From a checkpoint of a small transformer trained on Wikipedia.
Training: a variant of Muon for these matrices, 139M tokens, 4344 steps.
Each number is 128 + 32 x the weight over its row's rms, rounded and kept within 0 to 255. Layers, rows and columns count from 0. Numbers have three digits each. The size before them is the row's rms in percent of the matrix's.

# layer 9 attention output (transposed), 128x128, rms 0.0671, rows 66-127, columns 0-63
093:130198094231081113094158102080200070081125069151121187167133109089167109129088115158176163067126160146104171141120120127136088101106087153157121138139106131135154175121126173153087138148137145
107:187103121130117134120097115173151108100161094107160145158123107158183103123128152128119085099114141146134141182108125119117121068092102141122115160196186147145172129122163118078175110115064128
097:074129150138109124116108129108191107139116155099104163087149095176100126100106117092114154105130087147140111145118125157023110085090096128096048125118116113076113175112127174144129093148126123
111:162096101145132145151132109111119112089127167122080101135116164209135149144077112138152169158138172152147099093118084190134137147181179137106090101063048148159136101135131095080131145120094139
097:099109122091144109152088153123067151075075136120144094173125132121155104134119135157136140084131138139115086130101144136093181104100117193127110120100139165158128148202130164149072168147129171
095:076116201099126146108156126155101102060073136120120151071157129143106157132129159144108155135086134103185115176126128121134127073143054078142116087137110136121063145160114158109074142110140133
114:208118138138107087097128119151129087079092092123135170087142130124177210136143096103175127130081065188129138160145150098113107129114142088090165169180126137119185173092174166099067098105179166
107:089119113147109054089137199135141085186076140071108027121165149112149129130133081146152213110147122148111176124084117099146164135137156148101133130055148092131120117100091208091130123142137144
107:109137125116124056105133078104126113129135120019128149120149101093136126168122123079107095156170183120142180093167181083181136181126136099145092116133124148123127070171154168153188155124159149
109:139159117143134102085164101112194115134139147130183117072158111135100158110151113137150086123101147106167116109200093132137135067091124092160103115138099081136097086170129099168098156129134193
092:164070128088128143112168167109066128145114172178126124088162123104115123158169119138151090145161151060098144113094198148060150159107155136130081120101149141134176054145100151126165132104121143
114:120072103070099087146152184102110168174082128148151114150127174164134170154090098161145072095101134096085145128069162134160111123103147119183098164065126154129157082187057096149094124162157037
105:114129144157176129111081183118133101072047162115163125122153116117088132106176189100138140123145174054077161168186107125096124149071147162142061135165110159139140114105167072122151167175098127
119:154088167115068155110125095103175105141183215143152070143125108139080158142181101140174172132154103168110154133152117182096154148121145067133137124140106132171134163119163160121113141130178124
105:161133144115140158094130108160093104171165157151143162134136197058086161166135105144138060151167108173151116087118103112106140153149098145172141151119125142118092117123079082141174116111152132
103:132121133142182131132183101156072150112067092153142108101121072084109134130097128126149109137089118109140085139169131161095151093183159139167129105099082071101131176107103152176187146088151160
109:145066137064159093149127103154095125041140110188169155070132121106129173156062068108145065119162129152096078142072146110083146143129105145120164149114136102106174104134156108086166173115141086
106:123115090162120149133119134076137137138105138085147171032092077127149110167104091120104110064145110188116144131075191139123160098133144167158110099090132080128193133088120131120156130083093157
098:117107168104150131035082113140174124142142166136169143083161145129113144108090155128090127131136111107110103188108126142172137140099148154126093105163201158151102142126125216149176134104156148
116:137158151145124113103125210118127084096116138165148071092138091131092121102140199097141068099206111159149118188127122144139098168143098138145119102127139162086153111053164132135170164135165141
109:177146108137153126122137115139129136145147149066148093179186168079130083110142110106145087101049136095135143216103111137120128143153138132168121089106092112137132132113113155098130141177071153
099:146158124092172112156100153088123150166158168144195115129122150109046163123120147143149115096123107145152148130110173115134087127161127079080163086104152109095094164105088110075117110146170169
103:154093144142150107106045122169097158088133164167111128078102093077119210121117121123150145154133119117167115126077120142137071161169173135203052139105184142088138098143095124068113142066146121
105:159143161125157138133119094199185124102127065149117162079140134124128078029056101133171179146128122100122138151096087158124111155157140097092163128119095127123158186104120079143164078184098108
110:121177120171162152129120123119138160186147113153140080154124168094131141110136161135116151102207140152163152171188069117111097167113099121094185128167135111143110089129094212152109148131154162
102:149120071098129125116171138095193143138107203123154082185106127140131140193143182136097106162097136122165090187121138119128090151114078117095116121089214179152121116169187171071174105153107120
108:144149107138117178133168074135144139174129120112107110136127139113128194135060131032072132139132115166111159137134072080136185130100208194130106122114081139130174194099064111108142115157072109
104:139104085059171120136136165159181165108147170147093171138122169128141093132114135189112141117148196168171096113138158167149088158107105079106117162119134134096071115110089149091138141172140112
100:148134143164125194188143185152125127084078087087138076111100133093076125171160128099162199146115148133114106125106096162157134170083103129106082141110125140076192130099089137149154071114147143
109:122118146164113112151146062125141181089153097084165086129090143101103144131072148135132091109115123053135119131149180150136139117135148133112156194162138118079121111082092108076160170142109195
100:194153095134146072189095115185135151093164153176157096090115174162132162080136128189148106140132151121137152120139139110131169164168164185175100142120128139136137108121134202157139151181163168
105:126146099090129125162095121159104091157133085177097085152087107095159117106156124178116153177141093072119105161189169152129072096082173092130091109123161112116145124113137139167165150100079195
101:160143136126130133139119139164171034131130151197135143115113123140190157129077138161131139130134176146128057136169115122098164088123150184133172123153159055114105130126122115062150167118086119
098:093150104164111119158155107075093129071165133095024143117156137109166180141099119130169141106092123062103162192115119025168145136170138121119176105182168149076096170111088119171118106109126082
099:148158118185118127134172112129110175193210170173144119099125147109135113114104148099081213187136105128127169115073121124186108109114133134160147115102115090128128093154153140140146143166101068
106:138135120142156074112103117095180128063157136138120121103170138139144120137068087170159134111116120175112099082184113087073138117087100117179149163086154117162066145128113119117152140166064116
110:171175148147097069123137204115077164103101084096170166143158094091119102133161106170148128095118130153101145104125107095139149145067107171106147079053102133103148137158159167107151116063195141
104:116146190149063108153110193192145164116175120125170089096169077162159173140147086141106106129096124108168078087123097116119102165077112109128151127138096122113129124142140110174110196053114059
103:107047162143151131088065056170094092175137083168096110119101156050094132157113159177135142112153137085112144116082094123157122138107123109097123137108119125137140156062109104107138171149128130
099:131144142072116134117137152162089100107144184081139122155104105089136167150124151084141127092178084178138122120119129171125146146167161042156085118075147156152128182133110085101163170120110088
112:094160163204156099142096084126091104115165166146148163130163124098137153083115110178120067209120140089087085173180149106142114147113123223123074186121148089143095136098119156160157110113099121
103:104213130178167154115110137113109184079086097166173151188068071162156119135114040111136139111168103067164150099168116186145140072092149132128165143113133147101190147180129085089127116144119087
099:146100164111156099153117188131133115123169091128150133109101135124128140106135096093129167087097172044115110113084095096089080112089157127170157126179131137147145139116091172126162169188170106
095:125125203093089097141167122093182149141176116084083113081159126161108073040139122130093141100097155149106127106135095164122132073187105140119155116100079183122130100108135144145139133155128168
100:187099182106093094116152124141113132143126055063133162161124123139065089142113140136165161121116114176133164131156184140136216093122091161132135147163139091109131163123139107088161074128135113
097:152152154138144122112101087060181100134125146183091205169113092181050090111058148120108147142181122148144111114093156153149119122141148113165102134139121131144128190114152108113083123054138121
100:134132168098103145108146139141120109106116089126119161084099131163171064142176168065063131102144116184136135163155088097131136146060129105108122149162084133067172135117085129066114131100139138
094:087122170129133063127132111139144194141134094149129131052091106126120092151121116115089152111082118086138169129142128103070139134095101085124098117097155144166129099161166149130117144107161055
103:095160090114148193051144152101121160123161152157124076113093134142066153134129156110162164138097086140124141125114123107128140109068106103108191137157073116137158115111109195084138088146117120
108:183105087094118135118111103158126180156062115116080096088124117109101151093108176078105091150146160055120129135103128107106098124148141143170140147093087123196107121117147138091142168095206150
104:158140120167045112151047150089118208131114141122117131133095133128119132088105128138100087114094082135166107125137159115126123097116147169179131079166099149153122120144155126140122126187090095
102:120144174132157149125101082106140153142154140108172083122199131109148120113082162182094109097090160138156085135165107100113126113099124142128087145157148135048204145133107095096161087164177129
104:127163183159162137136152118138139095159144072091096114078141048156154113122105133102146096145134139175118131094105137135191112094199136107114161109143141092195183145161069134105089086132130152
095:153117117126184154137112151109169154095096149111111129130117166094188134086131138147112157134120174159161104079145137129158132104165135108150121166093107114071164161164113185146144100084030130
104:170105166130150129170112182109114157085061164079149152122146053123184061141049130204118127155148075108097125157104137165102139160123183111144118121140156111116115150076114130112115103116151137
106:169157176140127139106136116096187146149122177156121129202130141149156066110172164127104037140129085098130143146138131156125140136109122047086087123112131084092123117185117124158104089157122115
103:132110091144105147123182137152158085140133150126148123112107158124164152068099107116178121092149154122123176153111145152127139164140151140139129096162097143175098136123104142089103135123184157
106:106197153143082086137114191118149132134137156186144173084121121151124146171099162084112170161128095088105148119125157174181152179124154175130168153131130108100165167181167112197128141113103174
102:104081120120101144128148137142124094133157137150192080116139092135100152091085108060138149154120125136184095189101131136132134178121154131120076153076157070136155174171130114071109161101093133
108:106057179133160149177118128136083101149104142132082111178156195108183136155107109116114125104154158132093116156084092161102074123109142075117173094123180061112110085079096097142140136121090090
112:121135107175127129081139174137157167132102119118137104102117114121124179131158138148150126157151147186127157129121159081082106052156152143127149182163057080120193067089150117167134156149143138
110:127158123153119150156074209172113079077147103106172105060127085130168111071162125086123106095103154098155167138132154085114077119116166171173166131088141157177190104104172094137182131089094136
# layer 9 attention value, 128x128, rms 0.0538, rows 67-127, columns 0-63
104:124067144149127174054120138158170075118140184127103174173158090165115148119159098100055174076110132120147180133125196174154162140104089111160121137150129069127128158148175126076155191098158183
094:098156148091088179151149093173065099152147129132152154138137154150127102099119127159118126172139058155141153137108203164072137153186158191118112154159086149149063089103051125127157079111177135
110:125147064138123138174101104041096116117119083113132127115104158164148119123113127136088104174079121121102068096150148201071099168129076058139147089121132149141129104155141067180156163079099159
101:184100127176160139121149121148097118166151140102095173113097123083179078130151089149085098095135171166117144160095137165105117112182099119128116165144161077091177123119147109101078125154211119
096:142121105106084164179069150115148088135138119137140210145117098074139187155088094128160157142186137097073159122087127177159099153148103087088225125090179126136081181090115163160076163104181100
117:145082140141093161106132091157180200127175170146170133175198193114090121130108097102135132129099076134140116185107142108148151125158117085206143124142120116161168115113084128133084114074095154
102:147150167124102082117159139083046154113184130117124157094131129159132098176128136166094148108116165139134094130095091143100090120142171084092155115152141085109179049087102186184119146144133130
106:119128148131128100133142117152130124123108149120160169137118080122037158148102130158113148108142137113135121108112171107106120139122141138159194137111108138132130122155186161143173084170110095
113:070167093168174131136122094138108161074147068165131140097130134101109170140150102182185133125172155141152150083117074142095171084099150158167097108147116088099114135154136159158109102040100101
091:076160163099159112137072146071078106157106091140127120154095147132139108119153150142141104106156158068115057101135146119085112138145127169082112161141138147113138115088119159103149105167103154
112:083128151127139125140123089121163118096079172153124165094085081115184135141110140157125061110187107117140121101139121155159059152121109121115077129106116108125154139142107068158167165175093103
108:100102098122157114091032133111136212146085165156108131109105067137157138151066160097191121105108163117110122163173114101181148175153095153128089149164125113074142114136097222142087116083110193
111:116156102150102095134122191179087134104147106107092120110176141090110115111085078136072140118134137142179173121116134114124093138144131137147106097089143187133188067182057165105083146120124150
108:147143109130176110115075118117175078115102128179099124149109124131105014124124097144155124092134105162159083073165145109124131119144169090156123086068108103113114097059106158127039162173134148
101:123172167163160108186140078189107131107089124139159122159144118156155130135179148190173159144168143155125136172155119086097117146117137086132157063116141126186095110120123133141056154140099146
106:152148137085157118152102135134148161089127128147170128195142073162119136140144143134087113103168121090053069165158133099116144184154156140140159134121124158113151116140023132058116177152118119
114:103078136177114152125125099116070148153125109161181115175089148127125135119188128143086137077088081113152096148107124187077101121178138178114056024149187088125120095129091132090103214132108103
106:126151117141106125122142137102122160151127168097096220123154120069075075110081164134120192175086153108130150124132177125201078131078189107096092158110127063130092110132144104137112143097166137
118:112114126090132121141118142122137165118101155109176138121120141112122145175142195136096170107130124159144166057181132118142165090173071185151099131140109164128073135123103150176126111152139193
111:156083163130160082042092131074122161143062159209127079112175148141193130158048083173123146089139109142148117115164120119127134154114127149126161117124112124171150166065156184186082113109151100
101:125106107150119108089158117107120150174125096140144111140130151178114104138124154102152129133152069172085169140167147118131043119148178173170074176039149137087089139155117134120146163108132125
099:094103076115112144127028108108127162108099124178081108103160125082085118115096163088072161108165088150119115104060140102117134141114172122159109138123138162166058108116157127064126122178086109
112:114123062119108153183137101139159121085132109088129168134148124191142137166033156086126154121145116118159103178156088140144157152072117113081130087150141096133105096145154068154150139110094123
105:189159149119157165136154134115187066072123096126099120088130163127140136107118121111137160083149100158094126119136068086148114089117070165146168191088090095107119077114138152096050104101129204
100:055161108159102125104146085154148182114135170134095121132121168149130109125117133137146136132115133100168131145149171134153147113152063113095138165090100124111119170175089132134212165159173024
110:121159160103112122145090119114120158141082131138165167150136132174156101100157102098160099127055130177135068117092109126161119168093166114127105140132073180109162101116154088150172129098109194
100:171121157085143116129138141106125131105173179114125164109110162153138110162131125189133138125164118073097159127100132144194158121121124154095087142088121153126123106175171114115035135222143066
105:109110110148153214167132122130095171118146138107221115126088219116135135138095140142104171142074150160111135083140104094167115142128078119132073102158093139156186121134130165175104172158094149
103:141124107146114102136186177161143129120128075163116073170154141141108156162177149140115124094094102086112098139119108124096068143047159120123117119163096134151109102129138154135085124163127206
102:126094146137113100119152180110153146090095205114119123063049112103080135114133121122109125135083127145140098135206117112110120097111153162101154160157098148154108091136101169114168132152051168
099:124093200151076083146151066141116121111182103111186116117107108141113149099132192096144139135179143064122144156092110095128097123166085130087148102137107097130148166147143159131140112105100157
099:164133147151104117159171129078078126106114124126109125147136112205130110154100125147112101103121163051118131158091072185150121194181132076162110092130078129085105199176096145096139115161144177
102:189095190172134123151174097113123151152109153070048129147133109089119117095149134104192194112109116145130097109132111161164122152085163129097165159133182152200136094112145121089148117079082123
103:093154117122117106123134134082148151125142158177058144171126122177116118099097121144160192137052112156093122055114145158143056140107130145059160068133133144085092155090146128183137110155075143
102:133173140137155112109171121116152156133127119193078077136131114143056097188112074090169129052114120105133106103179123167162142164119143108135114099101100168079173096149114139077131060141102109
114:156148184138148100140130119141074120128130180174132133140082099025097071198060113184092154112150122167106097125127155055072134077196117135135148119113079144111105100156102129103118152151138166
105:104141113120105138129155126160123130132094190127120107168191095084083144175133118180085135131104113123164160084135058175135098079070047165175086111142099098127176128089073099145124134118135104
107:142113057126056157156156147168116141149092080111099151151086093072165127114089151132114128132151149084112102101089136113065116162109128086116100167145131148127161107082152168091087106111146156
101:180115054091158124171134127093110123095128121148121131183161129161174121077102163197193076148199127141122130097122158163161098129094176146176152097181147189083123073111121125165143158179158115
112:137153170174161169152076165151092139180152202166102131108190116136117100102147046066096112148124145165083190152155102103158100145145167147074160109143121111103140109121105165098126104107067094
109:084085162139184193154121111118113094115135095149109160167123054140101160101055096162158084109161164101122180141110167079098077085137068115166127077154107149135115117119111067105189160149101173
098:154197202158092128137139165141129104130044097185107188157138143081145145118092119122173134097135141149168078191117059154168153164124113159129111147151144128170123124150118106129126118131120164
099:072160140117159128119140173155101123175111077110112202085133177102111132132096135156115159154124096109134075128192152119085117156143116157079190129108136085159134145127174066123113136165114122
105:166105152067130125126119137158175144201129112093185161181168158184104125097122094099106146136147160106157155107103159090095115073099137099103050068121214132132159114157169072098140162151171153
104:129174132105159128177151082110214090160172112194099160079092123191133129191167154079093107146061124134098165121087181107159150150134145143159091098150148168098105148132124084162135124119133136
097:110067128099120137122104099125077054128137129049134090124137147092161163155099099120105103108085161138150144213101187129186141109096122150169088142166152139123094115099075109086090125100165118
098:097148114077124094141163136192092145131099177175067197154172117080072181152079144080118100046171109132171141104139116134128115132137134147094077137160147059152127104098117120137103099095107071
102:117182117135144165110158173092149167029125075140093149128069108098122078156154143106136193158076121202101119143060150146139095105119174160106142156081113161167122094099125161137160121160166141
114:137144122138054076130127077132167089095082163161076153096081156113150202127113152096085226128121120124059130178114144099112150135171129081183145163086138086131119123071146110123090107140083178
107:084165142156165121103096187096115114163150157206157168129118106093138119072133110040090128044112116134187101157103142179158128113124094143133118109085132138095122154182094136134134115148182170
097:120130125140084144141154099078143122143153147147113121105171122095116040143107075159083157153161158128085131108144068098113134150056154127098043129105117128158072123163170120053135130106115148
106:121130138137132145153168137179131142142148145082131195119108137149087138178111115144089156139120097195118161106133171164166133144130127062134174061105113139112152132109193108092180088057136138
092:106152127112164207086170120136131131131109121100166164097063144165138086124097100157169136060117104114179163096138094149153171137129158050140151125104124136169090071125146135112102184114126132
107:106111122099135094163111131126116109169174143121114097150135131136146081103087097077123117120122089166112103177110116175114174166079077142145075108192134083162154110119114138070096208156113110
103:147151072123090166122124055163134136182137123143127108069189118136114088075177106120123113159167116153128128131171132159145119087147135128153105110166104124149119107097138052112109159160137115
106:195128156131162099130118102170082124112056127131125126117115133155133179138098119133084112124121131147116087173191136169100131113149165113157123201159087061090104142101065187161175182166100123
109:094168168163135078139147128090142187177127119120119138110149138102104151121174141111118176129057060083146121119140152184170150149171150121139091096117114128104133142209088088139112134124090132
104:143138174094098129150096109159076189095092109099138108162176138172163099160146095142100151114158101162104129099129137102156161099099145134148116136093148167110090077078115099155188086075126114
109:109058133121129134120109107114134067123123107101141111163138130118135056121146143133139131137138110171088062114119093125201123223096086059102119089130173143102156191095142129084085181160138093
110:058101093114102171089134130145107128054127070161161074136115115132127107092112088112112124090122114104104118089125122115091063071091125123122169149094139172123148214103058153162086078117150143
109:075166149158098173105052152089144176093107108134184145199109142094134133140097139133084145073117148077128158130150062126150144139178150136162129107169119130133105141152123178142176113129097114
# layer 9 MLP gate, 256x128, rms 0.0766, rows 0-30, columns 0-63
085:168120158161100112112138137129139134081114156144142102104175103150143162115115102141154133095116106142100117106082107141052154155176139131209121114106158122123152160034107158150149174150110082
098:105133144145132062159148066155131111152099128124189103091140096187114110135144131109101081161131104153132095142098074131079126050121187107139055139148087170141154125154121193118137116120148143
110:117086154086132141104130129138147066118130078123153202127185156080130134148152109153213160187115132163112146117163124115160127110145104174113157136130099121115141137133192109115172120100138080
106:122131117155175177077148136145078121145124189166140105167129160126167161115139115140155076113145169165117173104140135127149182134121150140105140180145108161172121134132110159118175092125111102
091:171139143076169105159108125127135145166135074143099180111124108163083137126121063128113150109102100098162115132133099168158151110092142139177112087109099154168050131151128148150100079100141134
081:130132126179145156093137128102065160094172140157142181144174144113115134068139161084170148071155110156087128127181108093144136149158078119090131142114150160087073218203083065116166154107157143
096:173091088126103107104131133162098137159109158169131125144101120134151114148131168124135143101172215114147166192071123153133108147174130157104125136130152137165103151151107170127079145149076135
098:118102104124092085164137120172122129096062133139087081110121164126100176162127152066112122067110173117154134154143143139153117108174141150115120121054115138098084117150104099110101080134052108
098:158130117127151151110125133159161168102133212082136087185134127077114131081160102130101081122134102109092092209102145111114215196147139127143123038121104151161179194112150123138111143138131099
095:112118102109096136094111094154145156114127132088165164171082139130136130118169097201126145108138140203113123134093110183117163129184180066130159114110137098112136197145099156086113181095133116
107:095145099062140123134101095136120130120126149141142202131181116136161106101144077160165206090142165131128067124145182142113163110158150124079115123171155129175093104051177142144072096110118122
108:105138131164132123071114088051134143085081119093101104160103138135117107086119156196072109116155163170168134130132082096162109132118096168170107088098163099182101125082106135102082135117117137
104:102125118101160135162078177148117136161194149135138087114145068140141119099090088136152151124107193155100112144084103096124063127124158110083161150127162124165130110114082118220159107145098037
105:103084075095192105146123097121138077126155136125092097052068113091143152114123056154224145161172127108158126091114128153125163200113099161133143113162152138171152160145118133143166144132166169
103:095167067092096118150143192148143173102082170133119078158107118115097140107130124135092161111080127139115084134085071145097057134109090175122110048129182132148134135101152111173153157178180147
101:208132135168165096079119124093131125121092155070147167162111169194191127110103148111117122068174123188143100089113123193129190128100144177077105132129156080201161154116131131121092202100114138
087:130125121173127067093150124115116100136077146072150152137126173136020093114162136094136102135122109096111141076096094097146161164112130159135105129105161156115133178139104139128088154127188113
096:155066108073131100189071115138063109134056176158123068128142133178130145112098146112194062107136088142111139115137151142155111160145128098140176072130088124101079071140087102073115175143179114
080:129101119113048111131176088153143158139160201175099237096132145137185201124120166123156152128135112144095118081171112141141166125076117106137116156095204136162170064129127123079117147082134134
112:070192079178077165123162127144144129132139108115089087184171105168134088109163061115149194144097094125150141138136144130083166089167157131106083104139164163148160142062147073127173080141128206
098:098110023120154152134080185119104135145135095092102090142123160154071082074104142117176090175130116147127180114098104140173143164105135168112151119145054122155112158122115123119142134113108168
086:172130116134151120179127151085160162188122089153109181099105143071159126161121126133091117155108121140118072116101058140141087105077148163109092134162174190156143153108162151116175149155118157
084:151099115112142094195111133164111151128135125131064150099145118094145109123081175141126108138085126144114135157115103122105097084152144136076153075100086118152123155079114105110107167053094178
103:102119133086121114092109133046146128118162146158112126059183139155140126128101127086139109159100130153119138133198103127113138131171170157141163148149144138087180059129111051111115089129179120
100:155086133139230125163117164150155123129067096124165124191116166100162111082123141136112118122134158120202122083119102076129138194181123100188103138103153102085121133084083159077113093132173137
096:126127165117065106074113164078163107110107181118086162087095118071075164124129148128099145145112163165105112114143130192112170107146111152103086115174136103112135148104081056129118195068169143
109:125095079167111137128104087138111139069092132091120102112126060162153108140081142111087142101152111151151115118172104082140174194123162100114075074057138160188074132122126134097062132169100175
094:174113119156121099169134118161165186059166193135093116132113074110155114115138108126094182105205168102187128110130153158131160165111171120117131170091096146103107095149116114132134190055095203
112:093153130126083125169156134110148124157124112124132146144092149121145101109162124088165114104155134118179093103084100156161164104135102117123186155129131081154091066158116146163136093149138109
085:149108142125100097114156155049083134053135158162100049122129169107114113106153134148117083119165094169092103125138131111097143114083169100148127175066118121117111201071166115172135095114135154
111:053141174113166131110139094128117101078129115135149149157124078141079095117127106130147159105175106135129148125126120139186173212154142109102093089088073151095134106149148149136130139106091159
# layer 9 MLP up, 256x128, rms 0.0784, rows 0-29, columns 0-63
084:103079125117092126146131100142128212095094110080147158133119151152098135080162130087141117106186083153107158154151159112142143105154154105142118134110130158097053163149182162106078110119061138
103:130142144184123108154151103100141142038124127081115107103158125106092112138077142094134129155162155117121186114202144140124163099144160096106167084153175131128121122045157144100206132061146189
098:107143117196145109103106109170148115107244090108117155125188170174132173150110103151101162140136105160075140168159190134158157134093110107099098148151170156149135119122119123158133110089088112
105:174161079137076150109113178079160110094153095077165116132107096140116106150116134119135155093065189104141095150141131145108107131139161140120106089116110162092127137127127085168092107140131118
089:138090149172113162089172150097099147139106157074066109090126120090165152175140113100159158170128138102178127150153101139118145081144187083113108065142185100153163139094179136135138134140152164
090:105092135150139171110119134163118117112195099142099141094147072161117170095133078123106102122066124143168135096146149159095081092119113110116100074124096145066136119095099129094112096145184170
096:088138118115145137118180135107136094132141173161160133144131077181150186129128064129159115164167169157107089108083141154115093106097125130166130123178124157126124135164142112101126126160119100
091:125118137128127135116073022094118166125148109150159172171139187108113142192144159100133144066112157158106072133137143188131158144181082197145124176169118134095164145154136127103143123092138117
101:161087129139116094133076103065115196118109152142091152142104104169091129139085127112154127109115116137151124097122093099173109113133138130181067113122086120194158097143196152124144123148114178
100:149180216096144100151092121081064143069148127159066139157134127128100155089130147077088184105143189141114146086156137160146116113111169124105058144104169119132100064133102121102092125120105134
109:104121201173131122137179102180153167158149138110112157118144132101142102168180121187072145131037120170135097140092164137110130150150135133107172094098133096123173130109195074151077148120102089
107:077127114123123108168087059098139124144079125161127156144150155190085131089124110105078114108052204196138156124098144136190092130102113149140126139107105182086127156065111119121155128192161104
107:107164117070103178094087144171148106134116096128131104070098165130159165118109180107109107096104159084106170074090110152126155083156133173140172150080146137126125130035101184143074135107118129
109:120175075093125145150123153092127150161133113100171138169132133127123116180088182134097122136178155137131098091182146162056136116125150146071150116142118150039114119126108093148105115199152141
099:112131108059131095093119103166155136149117138168076108139159140104162134098183143163106116158105065117156102160076147088138105126130083206112096096113164192085159145163118137136165162073157136
100:142153140153110123111115086115115092151126152131156132185108145113141079139112104148140187120094108126138128204098144168149183124090166240161195183100059101139112112127099116139126160094118134
088:085098135121123143087137129112086073147084133206075085135081156157169073145160114113134116162132135134146191099155216113148178140099102112123102111155120168100195105101132155149173094131114125
097:135157105117133093088165110168203169105126124134076106177138118188127112111152148112105129171103108178115119182147123126124153080075072076134102116047191035132152143119096121181124140187117098
091:159132159103192113141131192182144176149093160184143117089101165107126125113115154120129109098118145139111157148140147180047114190157100130104106025138158110079087128148168120160140167084116183
114:153096179116055144105131161152142172115141136096101102170097078118103132127115155103142100097141136111147175183147169124097134082081139099115145172123126195098141157139137148085149095162099116
100:143175099149069110094131169111126134146124119105105138138135138101152141134126144120126119131135150126179171082173073135145110134158141117082113084153150139048136158122124144109071154133137125
089:183117182111145111119147136073133151121133071188178094192117137094132026079120173102140104149143123116079127122110170137130188154155141145165160140130122108184159154127139146136101071109131154
094:187105071136163096151122091179136140099113093126103144180161160126123124131102140161104104137122095098163052104084119143131127147175139149086166165144047067135094109125134116161104073050202153
098:194167094095094131169138107092110110180079114105154083105135118162158103077142063146134111091102138136168093126125141106072132141155154114156074072082181108121131163173088165133077119103184116
100:096149148113132070132130123158166055104136088075111160166071115192100135122132092138110149148184164161055075173070079158157114113127199081124146126065138161144180134149115102137106144092120144
097:112150088154129097164201103122153112095159142124107071172069185092101088165127122108187137142137146138169138133080124135152084154105130153121132163127130123141117102085158152120130101089195174
104:138142095141118148110106144066102122149099134085131129108137170055106164157154179115131141083116092099114181088113211135062105104112069123100117152100150168092117084181168154137113172112092123
093:155073128112123117133133101110155107125153096114160151167088114150125108099134161107153110131183104075174149094109146114167055080138075107125087169064109079143124155094131154067146178098097131
109:125077130111107138083052138170142153183065137193100126114120134144150167124104095100099131143159061117115126153155123144120101111147070124145105104121148135139125094143135127130043128138200171
095:134103142113143108185165145087062115160110135206081112117145084152131142176118111125116120130128205082183109155080129129174126105074104132148107114105099165108130110123127092124147075172139170
# layer 9 MLP down (transposed), 256x128, rms 0.0775, rows 0-29, columns 0-63
083:153129125174113115100168138151108075152114102136110115118158141093137154118171109112161095134110155105121182095073115162103123145109149193213132078133173095121198094105103151162150122104172108
105:116084108113124103156123100136124119221091141146109153107114186129103123093144136111118156150117115119148118122120097155138110186119153108091141188109104100093138164167134116088056113175073157
103:146125150079124191118138117124122106158092181137125104125120095134120134122170140120155095038117196110094145047147105138118123081139125130136088122085131148054131104146134113096160137154166122
103:181107125089055100154109161135117062167139104146108065137156157113136147149144113151155149161112118099113117142159133111130085086169102135143141185122096147118131068156114126151089147105136131
086:070123119090162130120115151112072110160168094191189071150097163127113094120164094110156143046145118176069130064122174106124183139190172168124116124141124124078085120162169099100187119183127154
084:160144085110147147158066109142089160105130174104135125070151143134086108107173164139151140153197120145101147168119113147145193166104145127094119099152129173112064145094051075159142176080084143
100:181093106081103088166177158106119145153156145167135145121142148088160114105068184121115185122135094144120079101084138100187129064196152174133144128059140161166135085140141181124119144071157114
097:108096087116081117096116152138150162139106128202147070065158106090142091107144202080127140169139191139144176163134117090167134093089159135092113134160102218127046186159126119115082110076112088
096:093165204151145155116183153144144149134209116106143102104079083100137143162127104147114101174132094119108164208100160088085168120103137091118194147161196110089161151106113165153130163132163114
100:131120075110135128145111102147150080150117126126162150141159120202140121140175137170229146126090157141149134097147098144178178141132114146139111176175122147119148109168173096088084123173094096
113:125124176142098088170131080131179118100162163171106198143196140171157127115152121139136154110084100164179120131140129181160154157079119120093149112109141104131208095082122064181095150146074111
103:127116170174163104130133163124161152130151089149086062112152160061120133157152106107156123100125091118107137126173185152093103155166151077076167120134111053140110144117117129128135081086096165
102:143072137177132154109172136121113152099136171126096154059152124116162102180082132168141102122155109150131052141184124148135123152072114140113162102092162155093135150178132143040103126135112139
109:133044140133144130156178125109176111144118113144126164155078163104134116096106148166100085135143066156112140197087111152152114154153130154150176140145140133178133136111131179201102072111074141
099:137087161107139157138069148132138127116172106086093137135014159135161143111135109131115107077112161141134175091084121157091128085142093156157114157107106105129190125155125122122136137176182159
103:178137101104121120102087126177131180163160121081157104121174109149109187141139154172138133140133195150172134159106113204161113074146122102112096128140147184056121136073157138148140124100104073
088:134131122129163137116140167158184140134147171094187160148121096156191130102130185149130094100112100114116088161125117114152103111152068153119070132139145128146089166120194101115132188117126131
098:171106166122092140171149135160069150110102174066092172134189176147112170170103091131175070143116124120159131165154088161109036148187194154139162063106117089092176145147101106088101140099176181
078:143096144098093200097184039113116135157145100159129153221101107128143147111110088146144126154059153133137110067160144080189164099166144121185125085103160113139167158097129139122177086152122096
111:109138112142118153106103133130147126138116114137116099093041106119165131132065082112122096174141207128156106104080144160128127108111185160146102131068091163179145140119092090116083142091093088
105:134123143130189119110156146122169149141061117155111092112186099145164135118069164106085152101083169122169102172131088078115080145156126161160156171098116119100138108156127107177132121165104172
077:128136107119134097130083126138113145089116139096043184000097130124147105095151132087151168084162080171138182144123109151125115096106128152072124162127128163105112087132103125098090182143095112
088:161153077147109103156077064136154099075119158154122109145133134142150093091132054099117182096168125117102129181197153166129087092131132096098112139134100124138095107163165062132073173140072110
100:122100109176109139141172098147135108112086151171171112126110096156145175121043132139141136135159122083094117117100132163214115088027130068163131160146150075122158118156138168178156108125149161
099:079133128136168104147099191153090101122094160183155124129199120146188128117223156091149099100099107128149199097158150081120183180147099139151091144107154104047061129156127182111120139119157182
096:119130117142149130135122151186082157099075138145155255091134118109111158111134119123141173177137135085180127135154164101134166136146152120147098162154129065120110102132175178157129130109114118
105:148132165150088154132204091129196197139194151179105153133162137185107087156143083172085161102144093184119119164121118066116140053155081148116152132127130140162117138098077104120155072137130082
093:101194069192099122148143088145137149084132180115069080104110115105118090145160122140117129181114195092155090095116102202078195128121140131147123125164110186119151194132102121182136115095135164
108:111124141142147107096159109078157099133184087105073153092143094147166146106086088150149156119095131142116098150164158153174136104109126090114175087069142091105130144140135163049108099105137101
092:058110057102121088166123115111160165048131102145128177056174117070159122085133132120152151135191132141139143156105149177103175143146133129193162148169131144162185174128142121096143133092113146